Part of a small language model's weights: 9 layers.
Each number is 128 + 24 x the weight over its row's rms, rounded and kept within 0 to 255. Layers, rows and columns count from 0. Numbers have three digits each. The size before them is the row's rms in percent of the matrix's.

# down: layer 6 MLP down (transposed), 320x128, rms 0.317, rows 125-191, columns 64-127
# gate: layer 6 MLP gate, 320x128, rms 0.307, rows 126-192, columns 64-127
# up: layer 6 MLP up, 320x128, rms 0.328, rows 126-191, columns 64-127
down125 097:102106171131123130121185145181138115098134116090143142117114105113153093119098162116129137101161119092124153100097129096120138126081085143139151080138133136129174110161139135107174116125130135
gate126 109:151122126166176129089115104168131140149138153108120172162148153112161151110082100158139118176138134156159123126121101099151149111114133117112134159097111133141118134125124149123151116143119144
up126 108:110163128107128109114149147156098128154158160130136147111099124121132080169177155092119086108161122138111135150108152148142125133112100170127067103132082100135174145141152146108115138143117120
down126 106:141123135141123119147183125093121087125134202105133178102154116107111150161117124110111062127090107137160075156131110131122118125119141090145162127122143131126136166136105115125108128129108158
gate127 104:104079094114145136103111152131150106137143097117138144136118153114084122141125134119148133130158140109097144155100150145172142108099118133092118165114074116155113128108127106135143142137136104
up127 100:159142130105155124126104095139114077139126144141111100114134162125140162119092141167147118096085139131153180111168148158122095132095155159127141111122136079099112094178089146113135096117125157
down127 096:097146122070124151120101179105095146166120128164165123169129169145116164141132119146162133114122112112104116106139154131131146106111160074106075147174143116142148163130100139124126137079165090
gate128 102:135133129140105143143089147135138129141147181118123128106152156103138153141144124113142056145116100176089110158131143091135141140140083149132192115079134145114151135149106136106140127105156166
up128 104:121146127101131139115109159148091160128113133167127129133092142144133125142164176105137166102114165081144166127110142163154120140117118128068123142116119110134123098144152139158160121094113160
down128 097:150110123137085148179160101120099130168093178117097119083166174131157145099067155125110139161091133136138149148115123126080099107154127144140111125147157121147087133114152117153131102158142170
gate129 107:090134152150104138103123130114159159083125138124105121184145151143109138148120128130094118158123129132128132149132085114104106115169109173107122085127124117112163156119123090112102147125141095
up129 103:132118098134153141097136118134123146139104136138092100106101164114133142166093103140124147094097132114167123080110104114139151130098117203126126148128126077147153117098107177123093138128125076
down129 099:160115107107123180152148111142102115109105146074120114137152149181116141133150160134107117116150138081121099096124139126131169133085115166144112117103153070126115110147130137098129142120090128
gate130 103:189114188150148071113106094118156101136124137102095116147144177171149126096172134117104135106123114096142093120102087113146123134129123143115112146106077109109126136132145171096097091126152125
up130 097:118131116149106223155184102115102138096160147129129165089116138155111141166081129105114118133144149114186167127135124121120131121114084110148130112103141167145123137113112145161177142149170144
down130 104:114160128159142108116111116111079149183106104133126110149125104112115140126086099135165103135084125142136126150128118151095124125141139111129126150121137124154163132142103125129147088135096176
gate131 105:134196143145111131110121097102109121114121146122147131165138132104085110115137126160102125124104151129156093174101107085138123106141130112141156147127092142094138152157164123120176098108153156
up131 107:117131092093127175119123137154112101102110114120148144088115120108149144134140155095141138169106138153112165139115123126099145160114154105080157147121156117146112126133103109123126179108139112
down131 107:150103129132164114129143171175101162137108131118183153130124103120140125147134131104131111163163129165112174136112099136085108141108146154105145103170119118134141062130110105124137160097097097
gate132 090:139144151152120097117100108122126136111121141116116164180118169127130131119126121065091198113140161139156099130099104128109105130085145134147091140099122153137110140120123163131156149098149107
up132 093:120146127152043124129104131125130097125082207114112120139129137147127141165133145172081101100162117138134113118106148153127101101126137125146138162157130148151078110158138163103138140121105147
down132 099:143144115140114141104158135122129134115187106123134139178099149099140144143128139083150166111098125141087142106109138122090147116081134130143123123112167111125147148162119165096149130121129121
gate133 103:149125135174175114108110140160120136141127125117120108158174140106103114127123136127120126142126108145114130185153109137114135134096142144108147103146167147134171103114172155094128115148139155
up133 103:110151140099155153145143154135123156135107119140118163090124131114106159123142132112107108126102115158082163116102127133110124125142133133135137106138113182139142154123151112128112159092110112
down133 102:116138155140126145171125159153181143137095166162132137110118122120138108123129113121116147122126192160119134147138088103153114140143139109115146139116145119186123151087133158124146121155108099
gate134 093:167114128152137118137109105119103170118080107155183150119139149121123136120136138115134165104158171166160115123117118084162154120153186141113125134106131100076148096099145117089111126141149154
up134 114:136109131155094157142135121087120106140103071129117135132133105139137093141149087128111139121153162117126123154137104116140119087150116157117137155155131146161193140106161128147133106147177107
down134 109:095154140151130122139124099164138185120108142137182141092174118116132103114134149122110140129162169152095095115160122123151117171122104114147151134162141121154129122121106076094129113140165174
gate135 101:113077157133143105118113145116144106144128105132095143154175139079107140107144082101102153136098142145104127139125151127134100115138111151109172114123125158128155147155137118140147092100134152
up135 096:128111124107183130130112167131109120118122169171150110116112160128105145107084183115117171124128122125143144165104149166133132145141138117140136106152159125114096135112080104130141151132131086
down135 098:119160160156131101136131153143127126132148110149171147144156166118142137104105167076154135108122134169152166167114148117095135106106082126114143139133161154121142101147127163113103186073129138
gate136 103:122099146116093117150131129146073141151129114170123129170132082089155133105116134121109115132108125092125117110150162115181132107143121156173186161127110114147112119106124109126160158167130151
up136 106:137113086137094124126130142153146103137169114130081139109135085137128130090119131163150149135130150146162094122089165109134114118134125105169102122104107158161084144113120140111157116096111144
down136 106:133107113133148121161106159095143163125167128122131105118130140111131066113121109164104155156154128098115137094121150084090146122159137142151094115153137170154141161148150129119115110158151126
gate137 097:140086121146155108172124099134169145175139120120106182156120123161152121120109121106143139130126089131161149164125134114140151106081120128098187131132149136109099126149174125099075148093111093
up137 095:127170137139144110115143160098171121135149121110110122102114141130110153154159133148137146124136103106144135075102138120100123153153131101166097149138163094136147146049102074120157139117143100
down137 094:109128108101187099128097114145142092114138075149132129086135111125161131126128088155180117099103163140095106136125164125131188136152135156111105088110144149081115119118132122125151130121113108
gate138 094:134140074117114097094096120170129156130163107148138117139103092125114112129119130126045189151152121125151134113140113137155147160121114149124131131100104134123149130159145111161103114074100131
up138 103:147118125145131100138110145118112127141125101149117105150111143120102118093121130123114100107136108120133163119162111136053102162142124168114123129098114109103160162132150129162105095134095133
down138 098:176095137144117154150117143101122121111100136102139123128130124128121108113105137163133118114120084110136120142120160123115157139147147161122129116178147113130130158129142093079135159105107188
gate139 105:110113142084147127096147118086111130087120116114123126182137113085144138130094100121127100122116107127105156112163087105157105145134163120149129165125099148126123133125140156122083156160098162
up139 100:081130108129127130112086169119134124120104141162134103127138179125116135121143127143128125123113143160119154146157152140116150167097105179168106130090114114138135156104190143158138127152082152
down139 103:125128143105117151142161118122105116105091145130128081104110111161117104140121094177124151166149158123120149166115093126165137094123140114121097153099107114105174089119124116124145137116134080
gate140 096:134136168121116162121162132115162120116141151145159135147115123114120125169168155118122159133108095111116111153156117094178130123120151113147127149135141114124159134146130097137148119105203102
up140 092:118126105094133106112151115108125116145153126139149105156140134130134136134159138110101146130159146138103117062116140166174148143125139151144129164144149101116090151114155152140096119114118135
down140 098:107148110140126123137129082136151122123098141087148157119134150159139120172152162131132143157126122161135108134162161135160135161131113177107128156098136065128166143120128114138137148117126116
gate141 104:158110136100125095078195141116133136092098131148130102127137140062085112150145138172135129128128142108099169118085126151146145122118118189126122147133134120097130108127109113140134139175111117
up141 104:123133136117086080114150127134119120197096145098136151129120145141138118164090113135137150096111159103078115149119141091134130155161126144122149143100105084095114160164145120114134089094124117
down141 103:167142132151144114132110089128149131108103134135109125091149176097143140171136111119094092084131137134135105149139096127105140145138123092131107112104137118122117158152170111156070121159113138
gate142 099:123110114145136104121163129100109144106097141162113144127126103120137127145145159139161121124129154107136152096096107101093091101133150118119142145073139076080089143100070108069147139163098147
up142 099:129088102116167102147151121070131182092116105138098144117122108127144127158118144101133148130113133116133147153134099170099114149110156146112144148101123112129113103140132105126186140174106160
down142 101:137121099123113139108102165163134111121108102154125112174088147123092098159116149137131139155129150092098145123125130127074169116127135151139112155182156111103141118118135122108148088160113165
gate143 108:127164134148141093139103138186143147106148153109104128098131141112127132137144119131083145139122121095153158109155142101120137129080092106152181117115141102138119127134161111123120125120093140
up143 104:121086114165142111090134110126105169090127157157134115120139108122154142146106144109145167153167091090119144126153109166153182105145150145086160117124144133147122126158149114078131134130078146
down143 096:108127159116092119131109119133092096119119080156138119104139134193129131144155176116118125133129132171153130156144144134082116096137112093121106119093063132109142112112120170123088184128164145
gate144 085:118145120138166157159169149129112109118176133088118113136142103177133100149131125130129167131148116103133149100155128093150146099115123074070123153140118147102143105143138133140160102133137112
up144 093:102068147115117119096183159139107129120106140128090114081103162103143112158102191137121148158120137149111107146145143126128084101131108127139083137152078119102108121158132169103124151080089100
down144 091:081184111154124124117131117170113172109119144133068125121135171102140123127157130120136129110107114140122161133118114108186119147124131129154126167078163130118108062099134095121145141082146149
gate145 099:114107096129164138142098157136146101173067152123142109128131158095130124164180150133103132082130148142100133142123135092160090131125138130107132159162141143125075122128157162126096138105147109
up145 096:127098157149123187133138086104141121130084116117171142157136086089120109125144131143113143148155117117172140149141161123140096154124173104140147091137144159145133109150169074122157131093146140
down145 089:115167120104163125094123092157112120115156137100126176158108084151123111148123091128109110113114106129122103147111116118129099129126129121164157125105131142104090116179152128134120107140111115
gate146 092:125114127131122130103148090132114141108166154137139208159155106106170112142143091157124131126126103155070111136104138124202113085121121160137160139153126117143150147149116144156163148106132160
up146 093:111149146120099143114097147148131122094135168175122109129113149170172142154115103133170134141103120147105122119126143115168129125104114126094123092183157140112095176182138116154148138131175153
down146 085:137099109136149132127161138140082155144136139159145182143091133135165145095109127102145150151143094140108124074145179109116168139090163120170109145135157114098150139122142144150116152120152124
gate147 103:088139119095121122082132140120117159101118123137150100157177120106153182147148124084128149181143136115153167097120152121135144112122121078107107109179132157092101111104090118154121132121148091
up147 108:143154147174166134101127115169152153108123110091133121153155125143084147152147097118162096163119105121118157129133079152116126158109075165148118127153121159091169134174127131096147175097123151
down147 103:116129160112097136114104126148081175090118106136136156192108131094118129176124140109141156137100173136129157141140093136141112125114139106080099136112107139156143121152084124102119165121147105
gate148 106:166130121117130170141175158118119138139122145189139177145108117127131169130115124133150130156130072136125095154145147130130099142180129164081125131126126158117141163096145116090131106105130141
up148 095:137104093125139096105120139130153143101120146108129122098165098107147140119113099115149121123148160128141168136119125116128110072107094087124142141140134127123141107178135094101147149126152131
down148 101:177111112152149158132147145100117134141093140111103127125161078097128158140119102153123110131141121182126116098116109109116121109111106134142124094159111142148140138140130095108124143077136106
gate149 115:179115105139134100117114112088139128108119113123126071178140115131090128168165119117097123125124141131137113131091122168156119117112111141121146093100145122140099110108129115147144136118093154
up149 112:146133149143138131195116108163117133124154130151114145122156109148139161146156089134132134152154158160111085123144120145146112179152131148150124162123128129154091141136100133079146133142134113
down149 108:153167151118107149161118132100135120153147095102135096125155142158136112154157172114152111110081152128159133100163140117152141148132100167109108151132155110135093124129126117117106140127135128
gate150 098:110144136137140161148091149133122107105143121073110082140076095120150148113131115167137194085158146114107162121132146158134140123094120144167105135139143123108144162092171141148117147113100088
up150 098:085128137120147137164134126121136101143169112134156126153159161162149114167121118109152166168141085108109131068108136130153160120136164153090139133131166139073113123122108130117158127102114116
down150 103:121086123119156125147132125137122117171100136140083133117133154130123122149115111105122148118137129135095111076172103137182147157122174178099138125140142138143168117115094109071157078126112181
gate151 093:147120101128126133110111127090094056141131126101098125167131110125086170120134104113125154134119113175119153132088115103165140122180129134125152136159134153153079100157105148153092113130092148
up151 101:129110095124113160173141157105151117107115119097156140113129102112142136130101081128132094091146103081121089191134131133176144094136142161118094137125174136125146154103133131165099118108157145
down151 098:143136130109102126135145128139159101148125082139097154141116130136148120111125095138155103078126123147123098154106130114128125112161137168094135148128080175100137121144140176159161109106161142
gate152 098:125110155156153158115141137126145123146131160142083158138162117115141132085154151119120182115106101106116126132135124135097116172110154073133115112134123114172147138144154110105139134128121128
up152 096:170126165174133137121149143131098133141148116103088131103100105132113126165130132135135109122126152111154139123174144116149136148158091154154159086132107122150160114136047137122155127125121153
down152 096:127114133109146112175163114137108110161161161085111131135146097097153110136085159114160129123125113161154134149112172083096125135113112147055127100150116119122110120129105121164100127135161158
gate153 102:126137139133130149132093117158092142192156091143115130166119158115141190145106154158124131143083124122140127113138148128150156121145103138126127181151144134108089125137110146133133157124134123
up153 106:102109149101108158093142161161134103120130114108137186116101153102121112130070131144106103118123181123141165132133104111131180111103123150137134158141134126134155114123172097158113145127164142
down153 102:151127135152145115128175137148113108180127107158167111161162135092101095145126134105094089141112137105167124152121137140101154147117119118154104133123137169101123158146127102139104106116163159
gate154 088:142095139108137089118143106116102148121111104155096149178096100161167154117153125147145133148101131128115096117116128162140127154109148109114137127159130163175152136140129116100074138091109136
up154 091:154149164136088135171145089065105125151139114150162122154100108134139155129149139134136147131129130145132119160111120098144132158134152134113175181187113167171122081122122116164081096118136128
down154 100:136165113155108126139130115118127126114152133139063146143173136167142111181156104140128119101125151151130118138133117123129135142161119127112157144125115121122141145158120169106066141139135095
gate155 109:098125141123143122148127131171158128120105095099162131163103134124163103101114125097084114091079117136118088088154122066117140126159159162139086122120148137095152135081135098139110146096123104
up155 100:134117162133113141109138134122154132120141113156120140103186128141155102150101175143153156095109099139161118173135179097104133111096108085137146126143120101155113097147091129117169148113138133
down155 105:160088128122136128129153144093122104185118143119169115114121151115105158148120124137150167139124151104146133140112133121109146135142139131157104171147160068164102136089100187125153142127121156
gate156 111:137146144110098116083171102135126087087098154097140118150122136122122120162149123102083133101162148118158118118150135123115143114142114107127157106132115145087174155136097142117166116125138129
up156 101:132147098144173090130073127155139161111156159136137085158119119112104137156163119143114134139127143155122115134125163129141133108133103167157115112130160092114112157135126144143151131167104165
down156 096:138159171149102126063149158098081179122128092170148098177121089132138141137107111125119144152087067128114090117077089161130135097145166138125115179115096135126125163122121124140127117112128107
gate157 103:126137141090147127169114143106171107135135140180128101134146110116158113115112080136142123125107082143124174148125112126095113128138081085111138072125149118128170119100118107104149119141122161
up157 103:178078153096154128131129177125132125096108104141142118127126069085094112134121115167104115097134118141115108149125155100108123102104104110120140115116102126116145121150173161119177161127104151
down157 106:118102109073124127092104109119137132136114119102128140166116079118118107150130109155085139112142139108167134137129168115129130118097090125127121139112164076158131103112127122170166129085118162
gate158 100:143135096158118098119121137104113110132097164119098114097121142160154126144145131131145127138115090122112138094152097119185142076128109092143171128141101124143105135093109105090126133093158171
up158 100:146125116106143132144118147145152131198080147144103121099137084125163134096089141088099129142156078098133115116091116113119157163116131122175153114119123086140092125095138151146180081149137150
down158 095:116103096148181113142162114105135120134145142116164102051154147107087115118193144117106106162075140149111141155121163166129163112143128134137120117183110134101104148151119115153130133162131130
gate159 097:142137128130129075089153140152139105135143147126146126113150072150128111121159112116109156172110114085138122140086122105151123136181111100161158130079101146163181157146142127114111148087093084
up159 101:092110135132127153106141111126108142118112130094124155111169119141160123099154102154114130138093130104155092149133123133086142157091085124143124160107133115109136139123169085166159150122090131
down159 099:132087128120166123140143119115157113139146146123143133099085162118122145107125111108165129131134181120118164120128100126160191109103116155090120117132164123091172122144121139109106134135137107
gate160 100:130115142153115099122173135121132144091181149178117117124111164100163137128149122132108123115161129138117100168168138131126139157103115128107106086123099147111156117134117136102085122157119160
up160 100:167155113073165084126119118076139146143138193149100137128112112147105088142092110131117100102107135143084166133122101105157118147110095145131136104110133118068122117108169142129141119197136137
down160 106:138094130091135081091146145147137133126146098140164138143110148126123143118137149188145075126122171118162091111129128092150144160122132154102100109129130126103127142101148091164126173150134126
gate161 088:128122134148109137110125154169136118152109102143147171156138097111112135103153118143127162138127099101079139161102133075130090138142118115177134142134114097150099120114169070146147126121158115
up161 091:154134114118154109156128093116123081162115143148120091126162141116133137142155109164137094129134121126104182168185116145107145090115133148130131152172122121139140150119145105131163121115130132
down161 091:176116150115147161091127135123118147172125160120154135157160060157113136118120136131120134112087113136173142140109152132152113122120138105129104107165147106153156132118139135111126152150126122
gate162 095:102148137144128065105136152092175136171131135121138119118131136101132106175156129093102128130116095068082118129149072091113134128109168131138142104138126163159150172125122147109133110101161145
up162 103:116114119092143162149175122119084131106137090100135130128104134141105097086112113169091104094148106137156122118089098122154126141082127154127114151144123074152078114129134148171142148142167100
down162 100:128074179133143120119141107104180124089143090125155130144134158091115121158137152147145134110163113126141124095108081095141134111180134105132103143122103129091153096116162121133152101134153151
gate163 099:107133169148105158086079113147121147130128120128116081126116177136123134168206132155105151104097104135107162123153125139105176117096163116128122151114160136144119108151124135124104156115111146
up163 099:126092125099121144145149105138135164104127151164147119123111113133147142149123149144078103131115098132136111116129114153098138123175108128161147079115154129126126100129129081154160145169145151
down163 099:142104138113101090109101101113148159075156131144115167093125127126145106139143102148100111137124122109151128103140143118117119126139135107135146094134128150126155199134134102135141180128173125
gate164 100:115126105109138183124124144115119132131126101136142148166174173140131087146095139144110104156128118109112081131144120152087149133103130114124154128085116099118159140106102102125115178182120134
up164 100:097210120117133173093092085106124139139142150159138103102152139121101126115122136132124135153119128153136098081141155128095117119129075102105155096133103132137153085075076123131120094144128118
down164 106:141125153138123178127102139141131150154099107111195099106139167129133117096099106105136130113127079161140120144157113161098101149090142116114141094129125125139143100130112191166129150130116131
gate165 099:150097136163139107084113146123151165126104118107142091172146125120117075115145077145123101149188093141095105097117138127142130117134144155114155110097124113132142119131145134135156116136107107
up165 101:151130114128125145147146123136111126111158122166117115182178138107130089119138103146149116097172135148163123109128142120150109148108101122122134099110136121116090134111120144104138125079110104
down165 109:110150147095124117092097144107124122100146146140082099205132161123128082092118128134147073126128121173126128130155129117103102107108142128142179113084117138146120112108156120110139144115106120
gate166 100:145099096112119148090130173118164151112101139153120121148140079137100146112115154131128131127133126093125073100107106165128169147151096098131176084147078110073101100120165122118169145137143103
up166 102:080157167175137126100107153094121117088140154133179068133126158097148128099161081159129154099115134096138097109136104105104156133119143140170112123139114146128163148093141152124139127123114160
down166 102:117078129158118120124122091155151170112112090162120124143140187110124108133125086115131139116121143108100165106117117137146060137152133090116135110109096131145129123152149060141105172095143131
gate167 105:142144124117166137076118089090128089091111151147101117144140106113136101149088110146097105136165149079147149094172112151085134126149112145134125135112147125104139149115136124113118172114141103
up167 106:187134108153133127118170121148174159144100102114119137116099166156162128100146135141129148117170132184132145117124095139105090120115104122122137139107203117140125128168122151152178129128174130
down167 099:128135112162125119122133092142127117149119183164138090027113162160129125102113122107113119150137147178104145150136125125111132124135125096129145163154123135149158118142125146138120082125154117
gate168 094:124134149143128133157146148120177191158161141104127101171126097125147112101147171162124080140133111146151135142131153154171155139145158118156114097151135131091145113135110112107147134124121152
up168 098:129125115176143106133182126165109128147138093136126099079141135117106138138182116151115109108194124097115123100137128079146131122080118099124129113147145135134132121080125161125123157141169131
down168 101:151142167124127126111160143113119163152104175119142097065131167182137093120097093162146108175147165127114136125144160112150127149152146109140113169128148102128159149146125169138138127123120083
gate169 099:128137154129163119124146147141134126128124203082116136134104155115138166158144147122062130150136106123088111167146141181128143157076143125106098143131146138133102110106132094140166128128069161
up169 094:123124132096113098159116090192139138134126120130165141118133141124095160159123126175132123116141132123101120116135079172126126162134150153126093154166150111127142149138151105118132156102107150
down169 095:112139124140154115126130176129172166088148081125152145173115148132142117128150132122148150128099109148101116118139090180141120093112151173101124172116127140094112123143121063130115140135115128
gate170 102:130138140116135131116169103135129085101109120112104149120116152121154132108109142135076144127100112170135121142115104099122158120135114119178108125098122108137164101130084078113117109184107105
up170 105:129072154133135123117162136130121114102164162101130122126111129148086092138153150139149113138123123124086097088102159102097134150132114111124142158158107125128123098122143127151149121171178095
down170 101:117123153100115109156114139111084117177130168121133149106138131150104139143137173149169163161131062110133138148158151184174164128152168141103114148152146124162112150118129145118139138130141164
gate171 104:117131127088147144143116116128088136126132117120104139134132164101114109105111172133158143115086101121115104139115146099105177103095133068106099116121147175093097139135125128126109114153153114
up171 101:158108119146125153155139119107131135128109135122095117143171147139138130144138110128126123093126142151173155114111147123138161081118088146089121133158141124095097137147145132123079151098140130
down171 098:114166147150110107083174110094109163115130131124122132114117138117116100136127088126102161138136123118098168106177128151134172097101179150137122108133149160095110171171115108111154133086113105
gate172 105:156146107127141136100133074100108162161131100147164169142102137130173128141084134105161137168089114132115101177100117115131122156116090090091165119109130115142120091180122136119111142117161121
up172 109:162126161122145156153185152134174117119116142144104068137184122111134106143144143124138119154142119079154135082129130127130091122121150140164118117160083134179080176132114099140146114119101124
down172 106:077136121091107159142139146102130130161106186100122117063130173119086139140144132131120141120172139128125123144118152129094130127136135102101102101140153061115084150127126133149145103136099133
gate173 094:171174150156135128122143098143127165110155127148078097173151145126094110118148065091141123159160097131166148132151127125157135111085147126142136160136127104151106121123167120154168161157116081
up173 100:119146113106119147135094132102110148130138156129143157133140167100135148096142160119089175140115133118121114096128132107103136081092152072096108164109117117115122133097146127155144139143143164
down173 104:139155115116096146104103143136130151120109089157119112132124180104153117129124163096136147135089132129139163126132117102129072139095128152120120171107178143135134095124118120110135118142137138
gate174 101:148119159103142146107171144125126110098127139103095126126143148091135144119085150152120073165148103128102137114172078089103099138122096161081091100130130185111124110141141126120136133116124173
up174 101:107134049124141143183101112145139146094146166129142118148100146133120143133103118144183102088119102115118134112136118156137165117100110085150150153119159136107110136097150092128125142116140081
down174 103:150132105122064114117101130141136136152134147136124128155103104113151155140112125124163156121114104111137140138125130152120151135125157180133111141158165116097129135078109104124163122127101121
gate175 102:139139144126130135128145131111098137103163092152119117127130117129153106157142118098112119173118114137117132104124144121154120171145128129109136187131123136119170142136165119143191140133163170
up175 101:173136118133096125139108110129136104142103131135136119128156120129096178123117167143140147128175136094062134129170071168133180124113141128120130095121148078144151111135108134084098144148154149
down175 101:152148168150081111089140137091115137138136117105145161110133142136153146121164098142101147097109141103147133107114104076066115193119132166114124148111168087124139140129117142131140082092159125
gate176 096:145112119129120134168104143084104105130111134144165128135154128135093097161159074086089101109140114127108124113127091145127102070088128116103138127107123099083101105114120102157151146176111149
up176 103:160127143127137123118160104124141112118140172129123137120103154059090154106138151134156148158101146106104125125134137135141140147139127177188136104121128114118117134135113152141079070084136131
down176 100:185119110092168169107153093143124069143137151109107136107155125094085116100100142147139088147157130127105134100132129143164123105086159165102118086090126107119141100119109092147132120119111162
gate177 096:137125169128130107119099153170139128095150149142095128125104158130117120128161134137150127087115133072116159121137155130105100111155075085124114130106087100112116160118106124092147120172114104
up177 101:143129117154107118154128121122161124120139157095118155133113110113156079132142107118136119101102096140152138116151100128137130144125198190092133146148143131150112148134087095145127130114175139
down177 099:102135138137087103166132153075131126148144121096127140120147124118119103122153108145116098100118169142164103131157111146086148123110152174099151120162119147116095152111135110112132161117138135
gate178 099:107160152137119177133090143139118105116166133164141087085107154143162142149135102123127154122106127127107116121143078085149116143135094124143096151120151096135168149116125130118136141137108127
up178 096:154079175106159103150161110135181162107133146107126123119126130125102132118105110123104093115150148135135137105113146126115134133107173126125109147120132134107138097128114143125123121116116153
down178 097:176133159155154085152130084115143116103108160137111154155133113116101107096156111131091151135123161144143136147137136132157102110129164126117093086163112129153120142161153135122173121203150132
gate179 100:110136118162164065097124125140152130129118086107116147139191138127116119174146111155080153160112131113132079127108132124148119133093121110121118107105119120156158145114079086154142159106166138
up179 099:105111155132145120118141148146146091134181124110089133140159139134162123111167143178062123132135126126103097131141133133143132128093123111110113106118089173145117142132116103104121167105154140
down179 100:111125144118137109096106125128128094170127150125093169102119127151107151182063100131150143104159120108104105157122130118114119105123167123103122164082134198154168154140102102130116136163120122
gate180 098:139164122106117120091161163131129123130127117178083132100123149095139162094112129147090119136088140134108143102168105110119119124119097104112169152139147095086109110130178113108132131136125109
up180 103:137162158155115148097156150138128154140095184132094127100152117138122113166148160162132156107100124121088139084108108119144167169152128096128134106179140105134122117125097161123115154118120117
down180 098:123119112149139113162108112097154107151149164114093175038115142112176134126141120099110138134155127137164116143140158163153131078145124138138152084121123146153120103162147117115115127095132128
gate181 103:137159151105145110116122110150117161177142092141173143151148154139163139146093122123110113137117123140134120179128127117151125146085125090129115134132136174109139157105150134153162142151087094
up181 102:117116134168116142070144142140123157144161143142140083135155104109118118164115136152081165133159122134169082104127156126124153090153146143143172120116153128155111139090137139129107111138126144
down181 102:097117136101116098108104115122164152137136172117137177168104097137101153124179140130149111145091126183133117146131111150144123132113083123117170128130129104130137146150155116123126140120195124
gate182 093:112172093141173155155126131139136210161149158139134109173124161093154143113166162122138104130127142139130106150087137136131147119099128151160085131109115125113097147148128121069103107141103137
up182 091:144120128122119083115083156146133111117139163140139127093133132122133139134130124119127152117123153141108103129150117092113153093152110145090124092094130146157126147126139115167116144142131080
down182 096:142111136160105129165118075117130155152129123122125175116142109146129082094106113146127064133129153112174134099155150131071108126144120139161129122131183111131166129158135153070083116147126129
gate183 094:147118124142115128112115158139141149115121133120115154169141150100123129120159088120096106156120140115100149128160120128114095096179121099141133129147095111149143150115168115135136131128115088
up183 095:135119164131102076110169147152148127125046099102114137136107135096118148149146149153095076133106119121144151136120097148119147123131155178126133131101102126126160168122181084146173116097145144
down183 103:137146103137104148134135099178142093109142154110171157128139151109116080166125110134122147120116135114124111129123151158140107111118153134100143139085134137112123152117120112148115126093066177
gate184 093:139168108163107103162090123115128123118119167154165183153080141114104128113132130130138102092114115131153113137123146141117104138158091164174132115132142131101146144101125060070140188103104110
up184 098:179168148119147106131083129136121130143104123110166102142128131175111107111145123122144130159107119128165145094144078137168100106145144147106170160126175099134112135128122136113142124101144118
down184 099:145108143111121159076157114146144128106118133104127182143138089172088105148104077073108086148150154114146124153126113100114128180079133176115182161105137103128134156126162140115109099118133148
gate185 095:104137111127134136150113154122127181155133111112093114168128116130126088132131116144113171143127102156125142109168131137134134187111121093177151110102168137117120119104112128118126105146160175
up185 101:107115152116145110094108105121101160158105106175153134123117140150137105114139165168147129115138157088102175143110112143157124147103119167183134142153145153129133175162205127120100139092082130
down185 099:115139107159102122151148133105139111175101173126073123097147157120147115157135175125119114139146179135173121134146178125094159113114133092135130074122138098157130105128160101099118134128146074
gate186 095:130111142147111125124089173132100134126083168161145117128115129107102119138134154133128100132094124113091117183089129108129132147103098125085099170103086106142107149147138087155147141100128135
up186 099:137102146094108109099136103103127163103148075122117143100126123132087117183130108153129126149113110129083123167108125118136165127108115068165129145124123138154127142093157130161089122142085082
down186 103:138122147149117126136113158130167165124107176121138136061139154148126112105152164145106094098148104144135153118139131109143159179166140174174125128123150106096116127135192134125127089155094092
gate187 099:110104152167132095114122112125143115160121111133068166099170151097129129092144145121131132124149134126112177095127120120112092156109112131138119144101104144166129128129155099112138092076119103
up187 100:106114141135128117104134139155117146133117151155156114119165175149110104123163144157151067117095088101129133113133117127111132144095157103149139100121102110095113097140177102132110147110109142
down187 093:134116145162112107135109133172144134082090093138164115148127134107144144148159159066127129139118148133143135101121113134130127149114134123113167130104105126173086115150095101163135101102127172
gate188 108:174143152109150102164116126162168123141120146123095124143137116172142149123115159104121135126120129119117132166049099122122107107095130113117150141105070100121165094107134157165115140101134148
up188 097:059115149122116141116149170113080136142104108118117112153153120125161112145130127129162127119108078147160142159147083126094098134104082177141162142112097119124149144089108121126102110154147133
down188 102:123113116123133113107078110097130179117132131173142140155113175115082144125103098111121102094155139137118129147138145139117127151180121126159076086125134095103124129141151187124130108095132110
gate189 102:172149133136125139141096089175102119130127108107160109197139128111134128133103124138123105166109167146110149149105081172168105101144124134118157127137162179102107139123117132116144142137094141
up189 105:137131085090126142097123148132149150148170090107065135106098146126109116114115095152130149145141102078130155116120135165140144117167101113106118113195142133120123104142146110100126129118108138
down189 098:135096151119140136145095089113107138129116120090120174132121123096130125140117090156144142107117123085125173105167170136097137119109138122127140114129152116096119173144121159115131094116115144
gate190 094:146101103130165111157071117118128140116122151177086094132124169134117153110135093124133163116128087147116100127103155144164142135115119165127148118115076143097083072113105098127125124118132154
up190 088:102094132137101137094153127161127143127119116102158167133106165168132135172092146167117166139102141105116140130155125102112073126132102127142156139109128115146118112149177133143155100134125145
down190 092:121116121127127075111112139101123123108116115130113136075111129098116170137173118143165144155112127109098112103144107112127131144130138087125111124120138107177142133121103130165125103116136148
gate191 102:173097113181142131144142133138132124123084127096086096128094095148131142129137122086115149129099143119130163102067110097122156145115120080128137131120145140083090131195120119150129132145119130
up191 101:094116085108082134131101158166136093126112150146164152152197092122130118138125146115154165120116145132122139133120159125168137109135134127154108118101087162142153155116175108116113148145160126
down191 099:147104151131111147116098144095089115130114128109094150137122123138078132158113129122136131127104107085164118162107168120108120159138090174115169144138127124123134106085087163085123162126148139
gate192 106:118138124154159145123164132179093143105150151145114139153112162107122148083139170131121164124110119108172105147119163121140132120115127100120166169099123121128106121117105132127114150075176169